Weights of a small transformer language model: 4 heads of 32, 11.3M parameters.
Each number is 500 + 40 x the weight over its row's rms, rounded and kept within 0 to 999. Layers, rows and columns count from 0. Numbers have three digits each. The size before them is the row's rms in percent of the matrix's.

# up: layer 4 MLP up, 1024x256, rms 0.0494, rows 516-535, columns 128-191
# down: layer 4 MLP down (transposed), 1024x256, rms 0.0493, rows 516-535, columns 128-191
up516 095:458488482564500585452580511489459463432524492523560531589448504489505491554520487510563445528479496478564512524533443504503493504546473406506469389539464439493552505482518422516452551543437545
down516 106:460549498493544380481478529505533521503546485481436430522533506518525491520516446489449474511567473525558499479450506501448541529477535481487525533435527535475510527514468478541485502466524480
up517 091:515492448446461469535538488500589523534519514562524441496482439492524458501513471504445457527465444541486588429514461518535515549505472510574613479480487423505472524482465519495410482508562553
down517 092:500475479443529510625494512501520486525577457480534540477453523494547486501573537475502569491524469505509464493506512489437476502480494415523460486586423510527519468464510502469490495504497513
up518 101:542516488495458531554482540459546504532537500567486514544537531469473522515482442508485512561560541556492495407514451505471518499528530452555504481414496529548448537545456507474512527472545504
down518 096:527527519575546479486501467578485517449520497509504453491453492497524480544522485543508542458461498444499528572512585494446539512498518460484480498596437521525489501481490457572509549592527565
up519 095:462580517494493562544553489499530576508481552432452482518499451553513535465520557538484526516447505506566518539482444535557528496422493474494490500478439484506500527483496556497507523564534484
down519 084:519500493484443468478521461510471455511467470536508514550534491433534545448528437558519502525526512456507478496583528529481424528538508549463511479540467478508492505458481506418524496517488495
up520 105:471515564503436519511482526530532488505515532458523540495538424538482477469469512594508519485490441506475424488530499520488503480440589530509561516480564497492511452497537555489550519496508489
down520 103:569510525547507607515483570480437461495520526483492510590525534446469548475521467579496553503487471476495516493488497482505529490510451471578476457512393380476507537492402460489514487509517491
up521 111:486489491506512528477497566513471443494496466496503440420527448494436577437495509490522467476496486534464514522479487476485510479528512522470558503484480496467537516508475475482555482496558491
down521 106:552493418452501526455472491544481526453527528536527510497508523508528431514500482480515492492517533462460461541487538539489477521530445492489510516531532533478602473402544502470485540501428546
up522 102:456462488534500487472499523484535534530482517554508442533512491526478537502529506500468511514494514455513477544488482470495459546509538542496545519430536525519470460522423556636514539487486525
down522 098:557539500554495454511531506471467496498522523456491579519493501502508519483538492568611534464576497571501535435528510501503520470530431547534453564552525476492502610505523463457581504518526486
up523 102:464527407506491492516506505547527478503521482524532488541476505461546509501486517453488473511463434522529539469439524485483483463513536495551517523498439513487482540441502494417485521510576426
down523 107:536515496478498562581481496491569520545407472473494499544468513548454466510491543569499442453490513485463473510624488495406475475529438467488537470489518483489532518473491558542483460481483467
up524 101:492443497476430438547498472494426500523487462520478512423470475512465483453552441517467585523428489525459473478521512523499556459503526508491507540571474496452537400498517431470517485506546484
down524 101:499533505461557501463510580513544464479471455504517526564554525444520499481483525517479454491477493502435501469505536463447446456529509447502486475535513515489566512479482502535530534479472501
up525 098:485559539446551491446447447514427497499509484490536532534503506491444495467480540464508506491493482519515437497461427548476563518540533533471470499483465435564438483498561487452504502427520533
down525 097:504525532511476481528557465467525429462474506567534506477554488505566465430518468503464521527543516488525525592552512454581455569461445564512549490564524538417538483465491497541531546439474472
up526 082:564470414524495504520566521435438486418532566457540532539511502467576480520511551444483445546502554490495495450469519503514537478523451474547430554483518462456492581501510498541438524459513530
down526 100:453465471520557542512553505506525514443470521544546431444455527489459495536477505446533524437516483501477547488533545545498489556538433466543444437461493432513443523424520525480512486448442454
up527 090:523435535445467499486524512522525454549539462511459504520454540406430465467531495510503493548516518520493502514579547579526416472555518459529504465399496506513473544543443475487474477513501398
down527 101:439517536483509416565445554515445465533560511442496434548570550494451425453490541412480442544448579508506461421534525512564529527477478422418457508471459509536523507481526474520486527529528473
up528 107:451588523455423460508525542484454484521499568524599513533493521393506571531419556477472457398436438433546532543483530509470525524537552566519403503492495504522521532500490483544471518506516548
down528 107:458482542607552506510567467510555536471500515522521511500494416563463461492648502530436505555480590527508506504524602556511506519508503495492558541470524477479483537480527480478482511509498481
up529 101:472511478520481552519523547407493506439584494498481487445471487440471518478608536486506585467460505485506449502513591550515531569492523437540577445443538492585465519521510418553552435494464546
down529 113:447539519483516508467465470559498462495477454522457466479522473545479416456457553411503475466484470532489487527534473484513528507458472443500558465555570506442412449455589517550487458531529512
up530 104:525442508478512412438565499484414518445477547504510525455522461519466470475534511482450459531488434438450521558541539523442514387527482485517549497572472449521471532537474495494419474456541464
down530 098:479497461466539520618522602499456540553583447527513434521443500557491450549464514445497490465508481534500447460556417545535520545532471511535444457500534441466469527497501554558492494581472450
up531 094:521587517497508522527492452512454515560474490485557442449488511461487442520542544470456447450520474539481514529483582502456429437475498513574484458516494561477489446502472581518512533487590573
down531 090:441510461588538478453485490557540467515500530545455511547488450575527526487470497498529549525486488512536520416482489565551510568506540534448555578502569509423485599553535511460524451509461416
up532 106:526485496462506506514504461502426492523516536457403477556497445483549548490500561562542434468485545498509500504533570515501489484566561547450533465472437437526525535482528518451499512475550483
down532 102:456507505461580541501481556583447518501431481510472462484501527515407515527501452424479494558529485467517502513488516500511467419438461411446476514540538488486496543391486438460484443521491511
up533 101:445542473499527483532467527535547515524502478478503494498429457471541543544521493436497475484464502444476471525593523479553424575501490479506454526589499517436536462546526462446407504486456507
down533 098:504522495462463481505522524444470457505526507468531462570577541575475429517536548544487535545501503603556496481511485526441561445453474501480466424415475467512519543473484542515547449514500478
up534 099:475490454506472534526517500527525525462545510531516483469550482545449566463498562507458526544517488520471503495493534499475501455464565449443465429517488537444518415498504506553493430445482553
down534 103:494504545607572487424496520580519476492503544522452521478517465493569461473552448527509445494522463483503456502493469534502477541481487516550526504489528530533447494552513443529476534457547574
up535 102:575491520511408543527480459559482554468559525520526509486486446501489483547512523516522503460549462516469481465504539489484485506526488497547489552556572453482497510574462520492458445536576550
down535 109:503518499535496492477456559458481481559516472490460491549458494479509531496491527504462479495480497486468531432483412554531502519517507554494536517428472553468458522566428484527547562483464454